Part of a small language model's weights.
Size: width 96, 2.28M parameters.
Architecture: learned and rotary positions, biases.
Training: a variant of SOAP for these matrices, 126M tokens, 3837 steps.
Each number is 128 + 24 x the weight over the matrix's rms, rounded and kept within 0 to 255. Layers, rows and columns count from 0. Numbers have three digits each.

# o: layer 6 attention output (transposed), 96x96, rms 0.193, rows 3-31,34-63,66-95, columns 0-95
# v: layer 6 attention value, 32x96, rms 0.14, rows 3-31, columns 0-95
# up: layer 6 MLP up, 384x96, rms 0.228, rows 0-9, columns 0-95
# down: layer 6 MLP down (transposed), 384x96, rms 0.2, rows 0-9, columns 0-95
o34:123103141126130071179136145130114135143125111123100121178135146107171154131140116109108141132138140141146089133113143137123120130093117118123120113145084136093136136123109108134145183111109129106150148115156157120117187112125119105136144104135122167161131078133107155147100108107164120115
o66:088192130101137114128106160087124126119112156124141166137128137135107124167098134152121145149065121142142126136145132119147156129191108146128156160143076143127133139141130127104085075147108062118120102165080121112083128159152156106121132129125138072110109169115164115110153169134080160127
v3:136094129062190115123136147126122160158140109119119152132089157125107121114117115117105148199096205161120140108124093144101168120154153135128129145128136123097121096172162143147158087095131124157147137118108161139127133134131084140110115149104153112136100137110103126143118104138122090131
o3:130099099182145139123104132098161130127147140120137138133122109149106111160157118098127158147146122111149141102095155130176144116105138125149131109119140133130127145142158107146128137118080131135129137145129158150130099117111130114086119109144086144130150115113087153128165075166054130159
o35:123142142087146076088125153073155128166093128095096161151102125129091146150129166164132154152171147110136156110138111166118088162169104134112092090156080128087125116132169164140172156113072126089137126122126117164160126138105121104131132151128175109157127109123158136122105102134158096139
o67:112174126156091157125146118194118097084160086101143080115164119159188114113150127137121099087125072132113116185126139101106106139118112118132144159113136086186136176122104136108089113128144098116127128158116102085113117121146166130185156122129111131086173135121188152095131174105177125090
v4:103151113084078156127162180110125141165113154117113104124143095119125148092137150131133144133120139087110123104135147154074121099154146124166119100100151146133133131111136089105159121156127106153097126121145135143156128141177173101173183095079101120168167112127139131121142166131106090100
o4:114117125123145056114120118143108152165129152140121115148120145147127156139108106133115171128156147099154085101110133161094152122106111112145157118124124163118118129149121103131136145119136077133145117156137132130104142139147140165121156163110132119160132134093159122114121137104116104132
o36:128133156098121126121127106099099141091162180089096121132135148098156148143151096077146094107091132125150185170143102157185081128142164145103114102119151100093158129139147105111131133088084139178110161120122145160113132087114163131149103156148130121166092148124141115129130161147124098101
o68:126084104169147112132107114116188103081127101120163147122120127128106112168133131138112138139130117162093166108105122093120146140110118165120119166164121115151106147128127172143108141119169146120151169126139125101162114152087067105129091126138115146117097104109104128162129111131120180137
v5:136117137140130121094129134119109132144165175172118138132128136114106081124159134151144133128114172154140136149122056137124112128117103156117129062105162123152122059091137137079148129120123139115106164147142125121126083151154116166126166122093125145130116103141146157107127136101187079141
o5:081147110131122118155103084166118132136135080109166112091160095133129130090156111117132140124150112121123086129136140152082139124127157130141147168120141142116152117136094128097109063123152100117147114106126106120183121139161131151122127126103129105085149142127180151168123174130160163127
o37:168098107123130120121144164107113160122169172142106141125141106100081109130125113130134092163150146099124140135124130111163108083074091113144103092153109122129125128181111148163199175086125138107089143137177152130097110108076147141149118171144150156143134111124096185073124107143132083153
o69:127154134124121125137139152109149082129082127117126126131127143130170158187097143115119130128160099143117127083136138107152126160167177131112128146126137091125146137116130114160081165139125146128131108142082093126120137155149163078101097117141120115131142138144091092112097119139101163154
v6:139140115130146132105159165114128141113098129101161132116181181094159119115106134119166154139118159070122110133103115139116135166118117168096106103110125115127116107147112136151090129126144122131148159109110129078130127136120139075115102080172114132142106108169141113146088158161116134136
o6:131147168127119098106112145101151137126124112118154163170138106126127075150130162150094138119170132122138138139135119109137140138150142147114125134106090130133169128116107116128141087129118086115141140132092123119112130143092120123147118124151137115133170156101135105135129112125151130135
o38:092149170120161086163168144083115131144133144073124137108155149158099145138154135149104189081120097116119087147117112142121127127143148108098080139181100142138127083141087124100108142152138106121153148154152145148153115110157135154130141139128126141125082083094151162116074131158122103103
o70:134110107104085133169099081148117094126118133170109129132047118104094155119138124088138098183100094173137148108139146137128130104070115141132177114116162139124130157104179107117170166139160173152110126118164122133149150138136131137113139157068115123125136159156100125113155133120101097132
v7:112105152127141135132136110108144140125136096148119146122143145096139115058148164135130118134090118141110145127163135114181131114100145137141141143139118163099119157098127117132123078150129152102170108106112093148122129171140139132112108156112122092142163158130128134165136173119129110081
o7:151105135136086152166129130121136129130116103112181133117084133142144131120142149172140120123114134134152118103111097141159131136139129111145124128092133124151126130114118106121128105146123118093113141131140150136158140141086102122177114135110126139133160122081129140128121123124128085123
o39:155106120167132126135107095135137165154129149116119087171158104105140146147128101137127102104079108113143122170146117133130096109077138166149166120160086107116147099103158144142124131088144153148134148120129071120090127151165177111116126116134077116158147139130109144157133131157090160123
o71:112152126099136125109128179132133124153117181143108149115113114112104136169123116092131119144207146112116120131109167126087123159161111104098083138105158127136115164169160143118145176094143106139113121142128170096118099130117116112109166126135132109072114109153118103089151112105172131131
v8:118139142150127148130193109147144147143089130087139148089125150187077155120103087141128134132160123165104156108154133123110155102134172112118160111077097180121093162102147122112133069117117169113096109173107111155118094116183127128134134105143148136138103125165139130130128140137101097124
o8:144116117165132159097124098126129122132098166161117114103136123151150151127126153132128119116136124130096129102121137149132172159130138154140138135108123132129134128122114084128104132147122097111123137125085088110128112167123139134127117114117148142093134132127125120167137103133149182103
o40:125117172120093096193105153114150114123137163104108166129081117140165155085146140126128161136130104117152096136140115117135189136138119121111154109081140104098134182134184136127151138125094130154136109098090069153134161093110162117132154115145106101107117173114147179077147115152077107096
o72:123151121078160101075149119096127109122154117133150077157113145081103092132158159123149089122094174120139147144092115166095082121117120127126110176198152109170128089133083157152104124129112123114158126139169211091162129177105127159149146162081130108152142123093099129119077155127144131137
v9:136134134144138113091141148109109128126126105094148099137158121106155135118124124148130132141095153129139132162110134114126152079124144102118121145147099149103144144139119112119126160136136144100130146129122135135105076123125145106154164147155140117111119111109126129114158100123085154087
o9:127186142111096150144130142124149135102172119143130108130109111160123109127129138112132133133124103098129139107146095135132148120133101111124157133071101110106141131143117136127146126137156094123119101114171143149132093154140163108143158125096102129121146131138136136139140115118126135132
o41:117119098146150132121115128115134114154150157095155161158170176095147140137114119146133122151091152163130140132150151097158121087150122126071104125145080162160183145110158129145070124129109141136110133100094118127149158132113090111114110081139106125083094177123149079108147123149126134118
o73:133105123125133115138125095169113136131120148147104144103088096141119124122118128116155085113160109132118141135113123173147095147129160132116140131136167099113087093124150122135142106116088155147124094135098132096148196112130111117118107140138154142149131123167135119139084132140134178150
v10:151145142188109105123092104111149141144130096137128120146102144118118121090130139115093108081104123145118145143134183151097134184104100065102121107171157111159130139146145140157110081119131106192131131132129155092125105128129122120162142154140158143118136137119101137164137175098109133118
o10:125116086125131130102102093096164110104121107121130103150133112146139178180142141137146128144174129133129106139134128117151099118102162140163157121139118107135119115146120119153120142120059152133156149131144143122103093094089157128122114093139111106144121122117158125148124131133131162155
o42:165163146138157109109130155157136145133123144112130117123152121148191112122105141114129080103081135135100135152154129111111166112127133118114132116163152134149092108124134129072123084139142123138086061106133086080154149153160136119148148142097128131090153128100128113125170160147115153102
o74:084085172071093158158141154155099167113162162131106149103122126143104104139157125121108219160175097092159124106086110113156113102157112155135118139074110152116135154130144127130171157094137111081150156122139118174116155087099116126117113126157146129142106137128147144079133096130133111124
v11:107098173110122162156126115114105108194090125125096115106118149121108068160122151124135116135107142173118096096119130158155132157106138122060135127137132153138169129154140095102090167164136140149121118171124119131168114151131120139070137118105102204117122168079105155133122119136165152147
o11:124135092112116124119167104148119110106127148138141079126138158138154088168152099114108146125132129120124126134128158113103085092132092123130117133087140127144131133146117153100114131110165139118173132151140128112112162090125099118164113104135143135120175130131146128126121149157149155130
o43:086110122129158130132105097093156146120121130091119165111136136086105140184116110108142151108139126105156100094070153152148175159128169138126159128112118126086152095153169102098138150179138128154142122100158125131179093156104131127084165124150143137119141143105131133112127118115061157103
o75:170135096163114120121111189129153149099157152141168139168121086138128181114161112124124148128172135093100110162163099106121108115110140123160114146132108107131089116097092146167134094069201089121108133110116109142129106144142158107169107147120130106133118100137120162124117125135139100133
v12:137131108161146135122069114134143106139131099164134154110123135127149113088134138103161135149136098122134113139086141128130139103125179073177107176118091120158117146136128122129116109099148134135117081115111175140156127153138174146121135117124117152139182104108110123114137133081116145128
o12:145121125149104134172107132137136138126080113148136110160132106167074074088140133117143132148158126140143145116133127161107090156090126160156130104099153103099125095168151128117106135122136130128136117130156136164129119135127124114119140123135153138123134098098159174145124100159099099127
o44:125132081130130106123087092129083116132147092110098132093159137095172123153124081096115105188080130129142119134075179126101160121206204120126131149137121126189150120112131125138103106137177109148120129117152143111116121151112152146123101128122100157083122147124108152138152144091103178163
o76:131116192099127138108181156131127145140122152092154107152119140105096155139111149177120138055120164139144159093159086088175128131141071124100144093133128165100088143092137141116168151148109125132118155159101120107132133106126091130144143192115118096141103153154143098122117118095162093115
v13:131093141142115126106119065114139129063135123146122117141158094152119107133117123137109135126149146173109122142084111106134151158144115098100120120140148130110096140159127108115118128122142133092122117096111108148139134166160154144111147111133186147131118138134126164137156096113111093155
o13:120115125118100125127119135190123130170135124154141145135089116144103133129147137159110119144174100141123125137139124148097140099133130118135095118115144120140073150126120106110102134144169116142109155155143137131136149097154142143133102103108112097113088122100144101117148128144136094155
o45:129122168140122124140150122093161115086147132123162146096151098119128113104134113095081130135127128171132107118105160081096140185157104133108098119107090125122133113157136157130158136086143147105123090083139117140141100158122144123118152135157145125122177216169164170115162101111083103113
o77:124155126090157143162151131134085171141110154095145096102115150144135127136119153130127134116119106074127143129152101133158098111125109138145159131136105146160168114120126142129130097137105095143190132190113140111102138097114088098143132132117107108125118106123116098129099175143152167099
v14:126102094167152140120125121175124154161124167128184127113094071173152147120110153166117118084113119108111144133136147146145142128065121155166113167142115122091126136137127175118111139142137117071113111108126143140135129121103135168120145111119145107120085118078149124142148130108136119142
o14:134096145135125102111155097130153136123122134114164134090182150153120150103153148109139095124106075096147107113142121119121143149154135152123177121144149136135127152119111126075095130157122119134137143150109076070140152118127117128144142123125114119132099126135141109164133128114134157139
o46:122134068155135197143091133188126100186134095156159115130128112124107087138105112135165132100139103128106153114145175124108157107128134069109113147102136100142136074117160196142112094133110136146134087145134166177113123175162123132073125120112086130135129125129134119131108131078112101187
o78:151128158091113097105126109098148134099130114121094116166110130126106124154130114120082174131129180172139140138135093147131108135156097125131133122139121134142093134151104069152175107114131119148101158111157124133121106106126098132167105152140166143130166134141084116123136136187124121118
v15:109118084090128140137160159123127112146185112101135146109131114133136175139122102091122125139115086104129147155096101092131132127105096105103113168101134144156093153119137151165151070137150140144123092148124158122147119141103160095135096142148169187120140145141138135123124125144120145136
o15:114140167133134158127167125149145124145140111127134117110125122127143128103127153142127131142113124123121114137115129116123142117153140148106136140130155122118150101138129119115153134123116105136160111113121086158120105098116127111118119121139171171097098139126146135099175099128131134078
o47:143155137134138084097136152117134110148146127098098125113156101121177209142176131131143091164110113167131164087138096119132141122146133119090113113124104071117104162101104142128133105130164113114134127099125164152131136144138159115124126123069118128150129140158149108153104156131098127113
o79:134121149162114101140098122097107152104073150159118128150122183128082034141130115159135126121138180096133103135177132162143117134131110134171144112163125155107147091156130115135094198120130143133113169170124080130095143113110086166140170147123095091151145089105113144108116097100136131117
v16:129171100155104133129122126127135134121118107119194188116116156131154126154129100118098127159097165161156065110152110126145138120143101157134138090130081119194109162157146135145115128090119133132144146096144112084145153152137129146130157134102125156118091147122116117115134096138116100103
o16:140118139107133148129122138139118176100145117113088141128146104131119093141152119135144171113148167131125090152140135147129150101115143130145133128178133086138139116121116102145150107093092140101116087108155109147110094086115145147158137131145142089150102136123117129126151146144109119152
o48:117190133090101112143124140147123091084131117092129159131146111183149087139117154136127120136103129148122115148146126119110117139147130159149124130120128162115150135140149133129095152102129123095130125122147125124136113170135161076127112143125107131123142115119151161126105126058112129136
o80:130104127163177109096161099107128109163160118136096058122101110095110153110135150127144098154110088124108188138122131142113082153144162104072122172115164138150104094124091140128097104183160127146138119136083137133114118116134117173124106131133123125117169114155142133131109151160145127129
v17:126138093136119142124092107124157128153081112160150121109128153114130111123101144138136115066136093175152165132163129097112149127113067137121150139113100130117136128131157122106095165121131117110135130103108133123129084124131118129174165122131148137134097098145150129137106120164112143161
o17:093123136127117133147136126135122157120106120134125105148153142115095120111135145098151145134101127117090112074127115131129137133158118149148148130149142117130121104134110137142120083115117152137144150084089122109116112143108161164141148150130137132113117113167159131109152133094141137113
o49:121090120126141132129108156102136171105104112120159116147129108123158116163085147142127162069097133168128136175120174115080154131145113130100151132066109146100105079123112129108079144145147111148151071130131098125118139176144100146132146132144162125127147133121170126183090131159111124160
o81:136155125098129121120154123105120094131164157115143161134101148167153157121175138119114114161163103099143157122108109123147103099122213084132097142156128120132141147126126107148186126146095092099100122165168127133155181107146147101080111121101074118176138138127068117104111146117127118091
v18:128080160085118119106166073128110158134134161185139118153160151117124116130096139147100148122128111110119125125183068189137126141132171153130103167126144082171115133115132121146167120105145155159127117143082172127146098113137113129103131136104085136102132146142127105166123092080166175093
o18:135158125134107151119153118130149095124089161137126117102135125130081130083129166134117110152120095133142143077115128112119128141105143145116114104105138128140129121129137131123112131140157150102133102146120188154128118153142117159095100130094155139130147143130153116117147125102134124135
o50:120097112114109124081146117137153117133125098120147111177133158144124091144130161154138146115117201093104105123147108154119146076142140120154062147158130098136115157127144114165111103139105088142129209134155129136114125117071141106169136154172155121160080133087090122127144117150167145069
o82:113160135108143077179071163159143150160135098113119133113104080112165166161192087118125160141132132131176095173100127084093112153135084103140170134123121170077152141112106162126128135111148083111141144107133099099126128107126162133166154104136135124140159155123148126096098160141070047166
v19:121145117094097079126136140128156098114140156115105115089153125133102134142137124096147118124103191173110110129153189136105110056097137104138129165153152098142128102116150160132104126164141132153129142126148096128143128101136144129121095079172114128138170075121133118154183117128091162153
o19:127187095135115098114164126123085104168070130135116126096177123134145124142072146147114107117109190142140140144120161132097110136162144121127141142142166145119104124121138132124111151120153144130098123118108138100104129118165135125103135126123148134115090110122121110148099131101137121158
o51:153118155094087142085097088096122118147147140094179164154061176140077137133119112116150187123179103127110150122117102165169124143142110123120144106129112135137132084103138092104136148133167176154107090123155088168162138142136148119124101159119123126128107117106150124097142146102106132100
o83:102099125131149185164114133139092132120161119178069140152100130111156150116135130166115134121081093098117136117134077143148138126138116131116112130108134115093130164138114117144130164136126099120121158145126183105105152141089115124167149147109082126122153154156057131143138122111165121125
v20:130116083148150119118137087117154128141129117078090093116086188120100137147159166160125104107116142148123140107132092099163177121151121167154097118116134150174131158139123130122100096119123159113116102157114172120104156114110088128129132122152116170139138108166127119109151139095148080143
o20:141084129149078135131100159101137124176090129111111125123147113159142115101126148115131125141108101136129103130156161172112122145155152148149150110135116150119112103127138161129133160105117135079153169120123091099129139117086145114157145147134110086113127134132160146171128115113109137112
o52:115140138136136126122153116145168106115166186074150104129122158117132098137104139136100144130166115136093141143098133129125101113123128152149055155058167082160124155136106132143139134173125115124145110137139139093107130095116153167171078110126124151132141139127110120155134146103133107098
o84:137151140104139132134165135144101128133148122173144134120168086111125111110122096119128136127106156095141106137148112109063164142137112101118156147145141145111166140125117087117122157144091086144136129151124091143158082159156169130096124148121121115124108151128116181110113110131132133152
v21:127138139123125140119158119131127163098159111120112144104109140081178110127141140146137123136128137112121096143161147154087131120141121149090156135128129116117155113074140108109109095150103106147101105095114146150145127110145119110191121147164158126126124106124103110134128093164183090117
o21:115156124143110139117122138134121115142167121114148141100149120140133098141162118111159102109144133153133127154133106085131097119134116096121130127114127094166178128106116160132140142126113095098157134154124139141155117135125122122098097126144118151121129150139145143076113140129142104113
o53:093157184133111138112137155147121114127112117129092140146112136092153160139077141154135117133134130131122140136117131150119147122110107173122125149106144143080157131104152035068118157151072139169126125073123109142112125138160168139143119141159109114140106138099105125144157115128164099152
o85:136127092157133073124122113127159087129112161138140096154137116179105132140104124116104129147152100108162156114107151125123112157127144119131119091130098157143119147167123156140142137142145180114145138136140149073104137112120100150130149114100124108122128106118137138151092161110096139134
v22:143141120119118137135147132119145125122111168131137121146113120111125105089095121139116136108137141173130059112137107084174107112128152150089164161145136104120104109087129144144092148094120154177107149130149164153125111154146092138099081108153151154104126133123124115084113144169108167122
o22:093173105111108087109113130104139119112142118131123119114148119104114162122122129179117125093104151114110141141143139074103134097097146134150124128169140164104133129134088140145132115176128101113126120102129120130141138137129117160148161147118115166098151136149088161144131136051151153169
o54:098118093164134111133109098105142158112108140087175148179119130169172141132180150077155102141117111127115111065081123189094137180114119150103165137125137128090125138152144122168101117167149103129106202119095134121134140172141143134063134108123108072142114118130123131083146092170167160102
o86:154115143105114108163141138148092105155136145158117110125150129113138122146122137109133123135124148110116145165138129117106119108157125098138077109109126117166136112121179101115146145124120145128169110152129116103123116123142155115165144130128109124122147129106128107173096162122113086143
v23:121142101092091093154109144162117151130171144101164206121144099106151126148129118171162134052101109124118130153149142145093157085139152138142088113147166135097121124120116133104159150136119145134143092128152105107135102132139129127046114127138129132128115132127110147095110120123087169158
o23:107150139092103099130164096193110131145170153135118153144137121121114123122078121169112124111135096086138141091144090153106131130126149115109136125094133137149160147121120096082152144123122166143128128138156169115175161121151096136112113147115124133092136135120091139151100129092141114140
o55:139165090123189125125080127104157119143172116116141139124133135108162133132112136137130132102140147109111124157112142106098102085114166134088110142158145141112124156114146142147125092130144123134169071132155134136141117113111092156084162138140139154137108110117147132108095139123090148107
o87:155102131159136187136146145064077087129032114147106087157121134144111094089155156067091130154102145153138125100105120158174116182136078130176128142132115118104104103136118105148085119145102126097110168119102101136114151130123158124202143104152138117131119153151168107191175118152139116139
v24:135127111144123097109139179094127086142131099118100162083135083106083116096111163187176114136173144146120149114108191123145138135116132162113120126093116105114119105082134148124188128143130111085125097130125158154144159136101103093149131114136108130180133144172104123093137122135128174090
o24:116124144136122120113118140103112123079156115110096142150129144130130094136111135129151108131118139125150132098160121124159135107135127136125129079098135101108126142144117134123138117137102140121144115106160145173150158119134091131110169113151117168143112123089135180139162139135117131075
o56:116081167207154082095141136093148132188139120137168120090134128089084096148134104153163116138142129140122144152123157107113122115164122112145139124103088122136104123144145113117155167139143113157100143103125084085092136094154137118147154134134133153111107139143123137137145096144137099110
o88:127135074068142165197108088103123130100121153133115138164079150112189176093123126081085115094070131145106131130111065166127130100102147105129122172190165173115145125129158116145091182114132177185119165130145132099142066161114133160143119157110110129075136088113122099168093144130115128186
v25:119098108176100162145103148128120126074163141153122109143121079133132126183144098118104102129108105155112112173136144138090129111140180143110101135132106113176139093136134112126101162142134145150144124134121096118107123125093116138147124127158132177125124147187090130145141118161145131134
o25:084134110097155121137137150128132113084133120132113134107150117129168092110162133142122113117144121134099117179088131116123111095122127093121104146177136129132150125140071148118139093045180161135175104137116144102169113162126146108128139155120140128132169159162156125095132140102144129106
o57:132152147133111141129110120181134103134118160147126134108074089143111088132109101117124108169133125120117144123184124100099099129130162168157084149075106078139134197120142126118114155153132160144121117115118124140117147105123152140112132061154118128116142134139137107127116136157098142147
o89:149132131105116157166111111115127120187128098103150140153123179132129166098122151139146152111130151124151132067105140122179140159109085123130161086098181163090110126122156112148123137167100074100107142121160165136132145109142136138142114151108120106145088081065134146124129130114163113122
v26:140135153138164117127133139134118130106115116170126108141113119103138157163130164140131101121108134163151112125093118134107103136108110076152125157100124114147143178083141127124105118106137135192133145123134161103142150129143155177129157107129115126124089118197158113122124118114077117107
o26:115132119176136132112107132133116144125094127133134144128136140145104112173090157128120133114120182135095134119154168127149116107120141098156150137128123137134116090107110136099165093120082100128134117116137136120090092122143124158113113115135148111125149172117123113177141117143122122138
o58:144105177122086141106129174133086156142133086115126093121131108099142085122178127153146163157104130135136118141156124151111130139171140127094135150115105100147138097109089116157116141106159167135099109121141172110141181136108131121136098144139126101103090135175081145115111114124098168100
o90:117165134111121117152142092127162127108149129126130153130147146151148141090128132115135108131162106098136104128141143084078139138103097158077103097133132174129160152151184126145136095131109134071136119122142083169114115128103131097150123141128141110162150127122146120120133142139175107121
v27:108099142141100127130158113145129130106123155115143067138115138152149125139156134171154115117122110123122143116120085125156117127151089144141120122142118077169137118115129115152147134114142122140161106164105138143153113152108125126101108115138134119134099109075119120107162135143069128148
o27:093113112119110111117148113117137143133137103128127148071113113130133122104138151091118119107171101140150133121146134139134130163124139136140148099118133121136138108118116162148152161123138132113167173134128086138150135122134137122079122093108134140114153106142166142148075176117121133147
o59:126105115143116129129131164119121144093138148122109093150128106125131093121130123126141147122102137127133118115134105147095144119185112163114118149170129151119117156115112141137139091090136120107102112172166143154144141130084133148126182143172137125150087139135098110126159080124114109134
o91:143153133103166118122081103136111115186118150136103157136148138132102118142103105151100153132107157099114127155135139150107158140095129122124146153123158112125097105151148108080088116144133120163106108082110119087096154110188143121117139137107118114123149158167151144163147113122158134115
v28:117137121129164110153122123154087136141151117132115082139094160117115092176111093137127103127116112142130106164138145130161132057140119133144137127130184144087130133164156127127169113147127125132105141097075083135149129127126131092162112120131150074137104144141110124105090115164112127139
o28:115141108122109128115136100067107102105152120147117127070134148131160119107143123116124107128117148144112138120135113124119120100137119119133134142133152147154157157138171107125122174133142142130116128176118150145147136139091102118092127142116115145112114138141090123123138130129114182106
o60:095120168140120093105125140166170180151144122109115127120152132125110129129121151062095151076197136147120096140121118136106127139141108149132096124106119143085185130141126156105159096100121124140123095102106162141126121147149149129127128107157174064115144147129129105168087112173129107151
o92:170129131149133142131137121144147131107097131134118139161131080155127164103127119207128128202086126117138172086143122128150147145113134112082147108128094066161104112132143139130098136114083158119140115118124142099110100116121140141117135117132068170154143110126140135133196085137132118119
v29:171124116121131172172120137151167141150087122158120088136132128143119129150123130134089126129141127109117123123159095116160131154116133085090121148156209097097108098118126152159089081118137161113158112148128147131117086133140104136127100153107114089123129114126158146118140052125153149113
o29:144122102138121129123126105160122092144103108128142094147090149123100176077145188092097134139157136114134174079119145084158077129113149132113136113132164137112067131132154138121171127137169162123159117117136140111172118107134116148123101105123130148126146120114122140112132130109155122151
o61:096167122125143138128121182140113125132125140117148134142139111135146180147132148147136159131144111135106106160152107124144131142091092056164149149138120137122137124119094097152113084106113102135144122152100133126105124142133134109108139150115151091110130122141149177102090137137139105121
o93:142127178132118094100154091122111136101163142129121171115153135155166077141106093135114135111075118147115120130135168143076150118157139182121102118098094126164178147125122105109114133159123085140076135118137117118132162125095120133120152142164129168122116135138105105150078162118120122167
v30:140146166142181130122129178126160152136126130160144123112113187134122092144091110101101142165107092106101137115135121149134112132121112123112149081139134161131102156095106090129108163102138121119115125133101165133125130116147115134076160111142161150144180189109091128102119102112133125125
o30:158135116141106145128104162128163147135108125114111105143109132144174135142126131140131157158165096140149151132108133095142116135097118126115118097136149154134161132165153144163134088123097124077118135091119153169120132116093142109146142127129083094139112159127108119092142076153142111111
o62:096133119166111157154108140120098153119143094138132133132091161182154131143119081094123105117188110109149107097144147113141163119102129119145173132092167099105149152124136138118148128156146092141132105142169126111145116129112110127047153126102159118173174147094103135126103164107118132129
o94:118121120086104087135159090102120096119123155111101131124162113092104164101167161152119132129131166159148095161129106112105121134180143147136107175138069115104125099123143132094127150079154119111148144149119118137108152139114133146159095152133118182116091098151154184162149144118114128113
v31:140137103127163118146096141120114064123182211126150131105131148117145136090117140127124114157120138179145150100146130137174136156137141171079110134113149159131112158117124130130142153118117136105104108188108102125126128169144136113129090130105164121125142081157124100152127119104126120097
o31:122149132148128151115146140115066101129135113172143112130132111126137076089171151166094145142087159120101137105147103116139119111164125096142102119128132148127142125136115102110095121126149120130095115096164160134162123158127110142113133168128101104133157120133096161165151136100121125144
o63:131144169113176117159097144124190123107132132088141117173131090152113159131109111151108089169128132136148134105135126114119118170110117146132136090142142134092096113105153133150146148167126121081120148130147089109101085136141145161131104116158117146130097136099147132135145133131127051155
o95:118107116098102103103190148103140152140108095111069172130131151119116114123148091106146134097122154134130098158080102117067148067130147144153119156165135103115145149129140141145124128091133148164162165104128162132118150098087129064171157118133133143164125145161110149100136134113147151120
up0:138152105083156138132117143133118110100133184117186143126129120112124139102136160147147107088135136157120108135114135156134074118119138131149139144083127115084127139091115095137110142102142118141117098123109151130116132145078142123183120132157109182127098105158145141123132123119120114141
down0:101128119113155148119119133116094143110134140168103132122148145112121145099148132118104122089120146159142157127152095145164064110118158123095122074153125101144124106162090149116124137140163126148145132146142130157174152163138134124143128131147108139119180128106130154128124145166106117152
up1:170140120112140133150172097120117093123124170131105165130121149116130162171116104139125169104103104157129119134104135113161117155105144121147118117104107122131129126106141124135130160089096154173117126124140151099123158139107153166099108110091122139082120161118149118134121161114131150168
down1:095103149123109106170103128125133100114155104170131123068111120141133113122148126169132130105164098111090113111118110097106137139171106163129118112118135113136126111159115122175124125096140138114140119110130108159120124126146089103186126168138154101145123139134175143129132091146102134108
up2:120148146092125166085141098141129110090135124131120157170136127094105184147116111112128129124111132134098138192138111114166115163110105097105131184157136150117105159136118129109086086130144111139144109154116154131166110111125116153147156104110151093126098120083083094080108128094088102163
down2:137139152109149109102192128098149102108091130118087141148128105160132145099127122106117138112118153151111066176112130115150117103163149127154125148160126138134091152100197115119061106151125169122150069127098121167120110101124112122148110152113107162104130130202139128137115103102114130130
up3:148128131124121127125129154135211143146164109082136071119160092147147065115075098176141132178136105140133141107125091157118106128106102130143153167144120145124146111136150082179120153129164111132096163106116108102102117160117087114123134119117128119127112136134086141137115118160108137114
down3:080130064103174126128119150106127156136153157148133157149187097153133107116097108119099178137121110145131160082091127171110133087105119139140111116150163142096104080117155131120134137076182146118107132130152141108111118121143102118104163161111126141066096185150134095112120137106081120151
up4:152166159171132142088116151152139081190146092142115091131117097115127105115141119113109150107116124126140114103113143154109111175086133163119127148108135123111160134098138119123134167141090131137120146115156098129159129107102129086170139133096140129081138193142084147158139116138186138110
down4:148132131152142090174105096098175097092163150157149116088137145102096097115101123171150127081106107122155131189138146114119110174118115097128124103118134108155129160158106142134128079168159113096127089149117138162110118119075139142152124114100184102152147112110129107133143124154097084080
up5:185099079112107133105106163112130152152133118147111108143104140150092138143118143114105123132071145131118125137118117158168141103177138136103115128118132115121129118133102108139072102157139142159158157113117104165098152132165126118102139182084113167069075105115096096131128115138140189114
down5:153097091125090108110178168114143120152159148131095156132102117169109141180169114086097111113139120132137095120156136160138109115146185093118121099152115116137125129113152084175083106151176130121088091124153181098120098055090145144101158192128097071145118105122079089161107151110127158119
up6:169153159111104106179094118096119131156154142132130127162096124130140101134193129130087129156150123121132110118142133144107111133122129168134131128128100110138144158116138108095142143126119111124131158142072157150154164147151122130139128138136172099127134073102139174101126107124171103102
down6:118118126118133128131106123187129131149107125159132135117085179111122120072128125121123119100078121074127119171114138121164134141142115103112104101147136147119124096104119138124114087147141121109103107135163139118152102120149149138149141152149105091115125158127131118146132137111116130134
up7:100123131124136130137115149116140135117156152147139133075150122145120095164151062111126133112136150148112117139147145132136113116139122158130107156126129115134149109139135156115133153110137180154136132141124144112132099107112108145113124155131131079109120149110125103095135106139116128134
down7:141142143137143099147133115128131130120144167128151128126113164140127153130167162122135117138138119142131120124138114119129155150165144118111136134155137132128119133127148116199133138131081110147146170114114096111132135114156150110123147121122161121174113137152130129144143132130103136123
up8:156083143125112115133126156125102153167149094124126131165093125117156137173127110133179117108155115102149132108127113092111105091134164151102124106142142087128120132102098120117072141127141143152113111120095145130145160146128128116155123131145128123112151124097135132107171072118115155107
down8:106126128157134122115132119135131144101154134136114138127129157134095106091122136110126115118110148162110118141133099115148135176124136099128087131130130144120114181133148104091158083149147134099134145119163143094131145140106125152124158142116144122119115138123112134122135150141134119146
up9:091157089141129222159097160098121126112114163181172112155144163131095130125133129098126130110097113123106127130124136128149139119148136095081149121126140133095122109116121108151125126132131173146142122108123176145163178141100132146142143110108115109132104156112115097159121075093053178143
down9:134178127125109105144125096118139108160091131120131154120103072099193169158150143116131128120130119093146124202166096116136162097148114133181177089123119123128135130131108141143132129135138146137161119114138112123110138120096143202105145118123149153101145115137121083165115151109054088166